Part of a small language model's weights.
Training: a variant of Muon for these matrices, 853M tokens.
Each number is 128 + 32 x the weight over the matrix's rms, rounded and kept within 0 to 255. Layers, rows and columns count from 0.

# layer 11 attention query, 512x512, rms 0.0777, rows 152-191, columns 160-191
[[ 68 188 155  81 172 108 119 143 183 137 106 161  87  74 121 115  69  98 173  99 133 146 149  90  97  91 134  89 172 149 168  99]
 [162 114 219  74 160 120 131 164 100  69 172 171 118  81 103 129  96 160 135 144 110 130 135 141 110 139 110 156  80 112 152 128]
 [114 141 160 138  72 158  99  99  77  81  66 123 170 145  71 146 123 163  97 135 175 177 157 133 102 103 149  90 155 119  81 179]
 [ 67 104 134 123 122  94 145 117 200 137 139  74  90 126 155 195 127 117 119 135 110 130 159  89 129 148 128 116 158 102 127 147]
 [149  89  72 134 140  97 147 128 171 175 121 118 138  84 104  69 137 108  88  93  62 116 134 143 112 101  83 148 124 134 190  68]
 [100 120 150 185 103 113 115 129  91 149 153 136 125 118 129 101  66 101  78 179 140 127 140 110 105 126 129  92 118 107  83 172]
 [116 134  92 135 120 170 149 109 105 130 146  83 152 135 157 125 163  94 163  79 107 148 144 131 120 178 179 136  31 147 135 166]
 [180  96 192  90 156  71 129  81 186 115 113 163 110 190 188 173  95 158 180 114 149 142 127 191 149 147 131 147 192  88 138  86]
 [127  93 146 119 142 108 104 146  51 115 114 155 157 159 109 133 121 109 135 123 140 143 125 133 165 130 137 162 112 103 158  54]
 [139  94 134 166 129 116 142 119  80  65 113 176 123  94 155  82 111 109 157  87 162 172 147 128  96  80 132 126 182 132 158 166]
 [151 120 128 160  70 145 133 141 145 141  93 151 171  91 142 130 156 151 118 112 101 107  40 118 121 194 139 139  97 196 152 114]
 [172  81  92 107 173 165 136 172 168 106 127 123 104 129 102 129 129  34  95 142 120  71 135 102 152 174  98  85 111  86 174 109]
 [173 135  97 128  92 123 112 125 120 149 120 147 109 135 145 153 113 143 141 139 192 117 110 155 130 129 103 132 140 119 107 148]
 [114 160  98 130 139 170 113  89 159  97 144  62 103 161 175 141 102 176 142 130 159 185 129 148  99 133 111 151 135 179 129 112]
 [135 144 123 129 147 105  82 106 137  88 148 106 143  39 135  91 143 114 101  92 141  94  92 102 114 101 119 184 120 111 151 105]
 [131  52 116 157 164  74  78 124 109 105 137  98 125  99 126 136 132 115  89 128 125 147 151 102 128  84 100 162 129 139 125 112]
 [130 135 154 134  98 127 176 109 126 126 133  98  93 150 164 125 112  93 107 101 126 100 165 113 102 127 129 199 116 139 137 153]
 [178  76 105 142 155 140 137 118 126 116 125 144 143  58 138 105 176 135 150 141  92 109 122 126 111  75 101 162 157  73  80 111]
 [ 41 146 142 132 104 131 133 174 122 146 132 135 151  89 159 114  95 133 174 167 146 167 158 130 133 101 116 156  95 157 214 137]
 [143 114 112 117  87 137 130 120  75  96 113 127 108 153 122 122 158 162  67 169 122 161 124  83  89 159 119 111  93 204  92 162]
 [189 131 137 134 128 143 122 161 166 167 152 132 177 127 171  97 165 149 100 135  99 145 107 149 167 120  99 112  90 121 103  89]
 [200 154 124 107 119 123 195 124 174  51 129 149 125 135 107 133 170 133 144  69 115  44  81 101 132 163 115 141 162 112 139  51]
 [117 138  96 116 183 179 145 123  90 124 125 110 123 113  79  73  84  87  95 102 160 125 166 146 156 136 126 144 174  81 149 112]
 [ 78 117 129 114 136 106 117 165 163  58 166 108 125 111 158 164 116 111 159  89 130  91 145 119 179 147 110 123 143 106 119 131]
 [115 140  53 162 145  81 101 127 156  39 127 111 103  93 147 121 130 190 114  92 122 123 108  98 110 140 126 140  54 126 141 162]
 [102 166 135  76  72 121 116  92 165 115 144 105 114 202 110 162  73 124 142  65  93 115 117 138 129  89  93 122 188 137  74 142]
 [208  95 127 136 119 168  83 230 127 173 146 108 138  73 153 125 104  99  62 148 176  24 157 156 167 135 116 161 106  70 110 150]
 [145 125 107 126  94 113 136  66 147  52 105 156 122 131 153 158 113 143 145 139 136 124 108  98 110 103 141 134 147  93  84 128]
 [126 126  99 143 177 125 165 187 142  95 173 133 107 149  85 117 177 140 126 113  89  89 169 160 159 148 156 148 168  73 114  83]
 [132 136  74 157 122 140  80 134 158 132 120  62 152  86 173 109 121 137 120 111 111 142 115 141 210 104 136 125  61 166 126 129]
 [110 108 125 126 122 169 118 152 108 104 119 166  89 173 152 119  96 129 144  98 153 161 102 153 163 151 174  77 170 135 171 114]
 [ 75 129 137 113  79 121 112 190 128 145 148  96 107 147  96 140 112  96 129  85  66 127 139  82 122 140 146  87 118 165  86 101]
 [159 106 124 149 116 142 127  78 141 196 141 152 112 110  73 111 155 157 124 134 134 110 114 164  96 113 118 114  79 123  97 126]
 [143 166 140  67 106  93 122  91 155 141 135 177 173 105 125 158 166 115 149 135 100 103 176 147 141 162 131 148 156 173 104 120]
 [140 138 153 145 163 128  90 166 157 186 135 135 155 185  80 122 164  71 170 145 126  92 152  97  91 126  94 160 166  77 118 151]
 [140 101 111 173  85 165 136 166 191 174 124 123 103  85 124 141 105  90 145 140 140 153 168 136 151 155 106  68 127 112 141 118]
 [150 186 118 186 193 176 142 172 159 129  97 187 100  63 117  94 139 127 140 145  90 143 174 147 153 116 114 195 134 119 107  91]
 [107 176  98  98 122  29 149 124 152  78 159  88 139 185 142 128 151 110 107 150  77 154 154 119 116  53 182 163 144 168 139 103]
 [120 174  95 111 138  94 148 181 101 168 113 154  88 135 106 101 143 153  86 172 161 140 140 112 129 120  74  83 158  81 129 134]
 [149  85  92 126 101 158 148  97 132  76 150 110 102  90 126 159 104 156 109 154  91  71  63 111  79 120 162 137 112  87 130 157]]
# layer 11 attention key, 512x512, rms 0.0788, rows 152-191, columns 160-191
[[150 173  98  99  60 139 115 199 151 132 103 179 115 169  87 142 138 124 131 110 154 139  81 108 108 152 132 122  85 120 151 106]
 [122  75 143 105 104 126  98 124  71 168 120  92 119 136  84 160  86 131 139  35 133 195  96 138 119 106 147  78 104 121 115 125]
 [ 62 121 114 173  63 136 142 121 152  51  93 122 120  99 124 146 107  89 118 136 188 100 124 101 141 128 167 101 142 154 163  99]
 [191 153 126  76 170 110 114 116 149 139 109  82 169  88  63 100 127 176 184 130 147 154 129  97  86 125  78 104 148 186  72 193]
 [115 159  27 123 153 169 159 141 143 141 105 124  80 113 158 113 119 149 118  96 149 149 106 157 165 124 136 134 142 172 148 105]
 [121 179 152 198 133 134 116 153 163 196 158 115 147  95 156 146 104 106 101 133 164 148 139 140 120 168 203 145 154  99 111  91]
 [135 141 128 199 114 216 163  96 126 107  92 111 164  97 100 159 117 102 129 140 110 171 131 113 129 157  95  69 163 121  91 129]
 [176  84 153 144 141 110 122 111  61  97 148 131 196 168  83 115  85 112 118  99 134 120 144 162 110 115  98 107  61   0 104 119]
 [113 132 129  98 134  69 128 139  98  87 168 136  98 211  96 167 135  97  56 145 171  95 141 109  99 142 123 132  77 131 172  99]
 [171 152 117 108  84 101  83  93  96 107 126 173 167 150 139 131  99 135 122 137 107 143 180 116 186 141 215 150 177  83 138 103]
 [118  65 105 123 100 144 127 163 117 142 166 136 177  63 101  64 121 131  82 125 131 151  93 108 138 115 184 182 115 118  66 102]
 [ 70 136 166  87 170 185 186 137 220 142 126 100 101 171 186 172  87 127 150 139 123 154 161 130 127 163  64 160 134 138 192 169]
 [137 116  96 117 118 102 167 204  68  84 141 180  86 128 188 146  86 154  77 155 137 145 125 132 113 136 143  89 115 119 198 147]
 [139 106 105  52 172 140 125 179 135 162 120  67 169 125 192 128 156 126 130 160 124 117  80 181 150 112 149 140 150  82  95 128]
 [131 113 127 164 112 140 115 120 165 123 161 184 130 113 162 120 148  90  95 105  81 102  86 159 159 142 170 123 111 144 101 161]
 [138 202 145 135 148 128 169 122  98  89 123 136  75 196 106 195 118 172 132 181 136 102 131 144 137  88 167 128 188 161  26  88]
 [134  85 106 136 159 119 123 184  87 117 185 126 133 182 160 139 127  38 147  96 152 120  88 114 137  66 126 154 138 174 121 203]
 [178 163  81 114  97  78 131 100 119 127  90  68 128  82 162 125 158 161 101 132 109 117 115 114 148 135 103  84  75  79 143 118]
 [119 112  66 149 103 119 101 173 108 164 132 188  98  93  95  99  65 113 157 147 104 112 140 117 148 114  91 155 131  60  94  83]
 [ 88 101 105 144  95 164 131 126 164 173 144 111  76 156 128 163 148 128 180 146 107 108 114 124  43 102 157  67 225 135 147 204]
 [144  88  77 108  92  79 156  96 169 159 124 152  84 144 110 142  58  74 113 176 127 116 145 156  93 139  99 125 108  97 126 168]
 [117  97 161 168  66 164 105 101 129 122  86 129 109 161 134 115  87 125 138  58 130 122 109 184 141 167 122 161  98 103 135  74]
 [148 131 168  99 118 163 102 105 100  92 113 141 161 165  92  82 126 112 152 185 211 154 173  88 164 167 115 117 166  95 127  96]
 [ 70 146 167 100 100 147 106 192  89 141 146 117 109 142 113 161 155 149 130  88 104 136 160 127  89 121 121 126  48 164 184 137]
 [125 181  93 143  52 127 140 162 124 138 109 114  99 113 126 184 139  68 165  89 165 139 106 164 122 151  54 196 121 133 115 141]
 [149 104  91 106  80 114  88  53 163  94 104  83  89 153  80 142 161 172 174 101 102  99 123 138 154 150 146 110 117 156 127 154]
 [140 145 196 119 104 199 106 168 102  99 162 175 157 190 193 140 149 152  73 126 124 100 136 127 134 153 116  78 151  82 170  98]
 [ 81 129 141  90  94 150  80  72 123  73  84 219  85 145  68 123  76 135 230 117  92 147 163 111  96 139 114 111 141  67 164 197]
 [106 134 177 112 135 145 127  91 145 126 139 136  61 170  99 107  64 131 121 151  94 158 171  95 112  91 121 163 184 107 126 105]
 [ 98  62 125 113 122 104 137 128 148 112 117 150  94 101 139 102 167  76  89 111 163  92  96  93 114 132 112  94 202 104  56 108]
 [ 92 125 100 166 148 124  90 112 124 120  86 191 202 134  67 114 109 186  98 116  73 117 172 133 129 117  89  82 139 131 217  74]
 [113 186 176 167 116 165 124  98 162 175 110 113  77 166   9 137 124 169 168 140 210 146 145 146  97 136 120 126 152 134 115 102]
 [143 123 118 120 177 188 133  92 164 148 100 103 112 181  41 144 105  90 157 183 112 145 140 148 168 136 142 185 195  87 144 107]
 [147 127 141  72 115  62 120 170  83 140 234  81 135 140 161 110 120 107 140 166 136 130 122 102 102 137 171 111 158 153 115 142]
 [170 166 176 156 105 121 154 109 192 217 169 112 100 134  92 147 175 149  99 172  99 136 105 124 100 155 105 124  92 117 137 101]
 [134 119 110 101 151 117 129 135 204  81 133 114  72 183 122 196  22 198 157 119 127 107 106  74 140 197  60 131 178 196 133 120]
 [ 97 138 136 163 121 126 116 197  95 101 148 198 166 126 121 138 172 141 104 138  83 142 138 176 165 106 142 153 154 151 130 139]
 [154 101  62  61 146 104 127 147 172 118 176  98 118 169 138 111 194 172 109 159 144 190  97  94  97 131 171 145 129 150 141 132]
 [136  86 124 120 159 109 179 134 132 115  66  80 117 180 140 164 104 157 138 141  46 197 130 147 161 117 169 117 115 143 119 197]
 [129 190  81 114  86 115 155 146  98 133 169  87 120 146 127 146 148 130 163 152 114 101 105 189  88 160 138  81 115  69 130 104]]
# layer 11 attention value, 512x512, rms 0.0912, rows 128-134, columns 160-191
[[142 122 111 116 107 172 157  83 140 171 135 115  94 128 117 120 155 112 122 121 101 131 138 127 131 163 157 135  97 136 181 122]
 [103 207 146  85  78 117 107 137 154 157 132 104 136  90 137 118 104 107 149 172 101 105 145 169 108 101 133 122 117 160 133  85]
 [147 191 141 107 141 140 105 133 137 167  94 139 126 139 119 111 128 191 180 128 166 109  73 133 128 126 157 103 162 157 133 137]
 [158  99 143 106 132 134  96 133 129 141 125  72  97 127 137 121 123  97 127 113 162 103 155 116 123 122 157 179 183  71 120  77]
 [ 94  81 135  74 123 118 137 146 101 111 151 102 111 149 193 186 113  73 121  87 196 127 115  69 125 151 127 105 118  92 105 127]
 [130 136 178  58 201 119  93 141 106 132  94 123 137 180 134 122  98 110 108 183 179 152  91  88 122 138 140 111  82 168  98 136]
 [102 108 161 104 144 160 111 160 119 187  79 162 133 113 150 119 170 136 128 144 161  99  53 105 120 157 107 128 159 125 100 102]]
# layer 11 attention output (transposed), 512x512, rms 0.0767, rows 128-133, columns 160-191
[[134 136 160 111 149 179  92 110 125 128 137 197 169  77 142 131 146 103 143 110 147 126  53 154  99 102 155 191 152 178 111 150]
 [163 148  71 104 141  77 154  87 132 112 151 152 127 140 103 131 169 167 138 133 127 130 120 157 147 154 134  85 110 108 125 186]
 [115  74 112 206 174 124 164 143 101 131 138 182 122 114 186 118 164  88 151  70 108 147 145 148 104 112  87 111 138  89 106 152]
 [163 135 130 115 131 119 104 108 115 144 111 159 155 173 133 123  89 184 106 135 100 154 132  71  78 172 125  92  74 160 164 112]
 [126 142 148 157 194 133 149 109 158 125 165 141 142  82  78  61 138 121 152 113 147 110 129 101 149  80 167 159 143 193 118 137]
 [142  90 142 161  93 131 150  87 138 127 112 143 106 104 105 122 146 156 137 140 136 127 176 113 128 151  95  99 181 110 109 203]]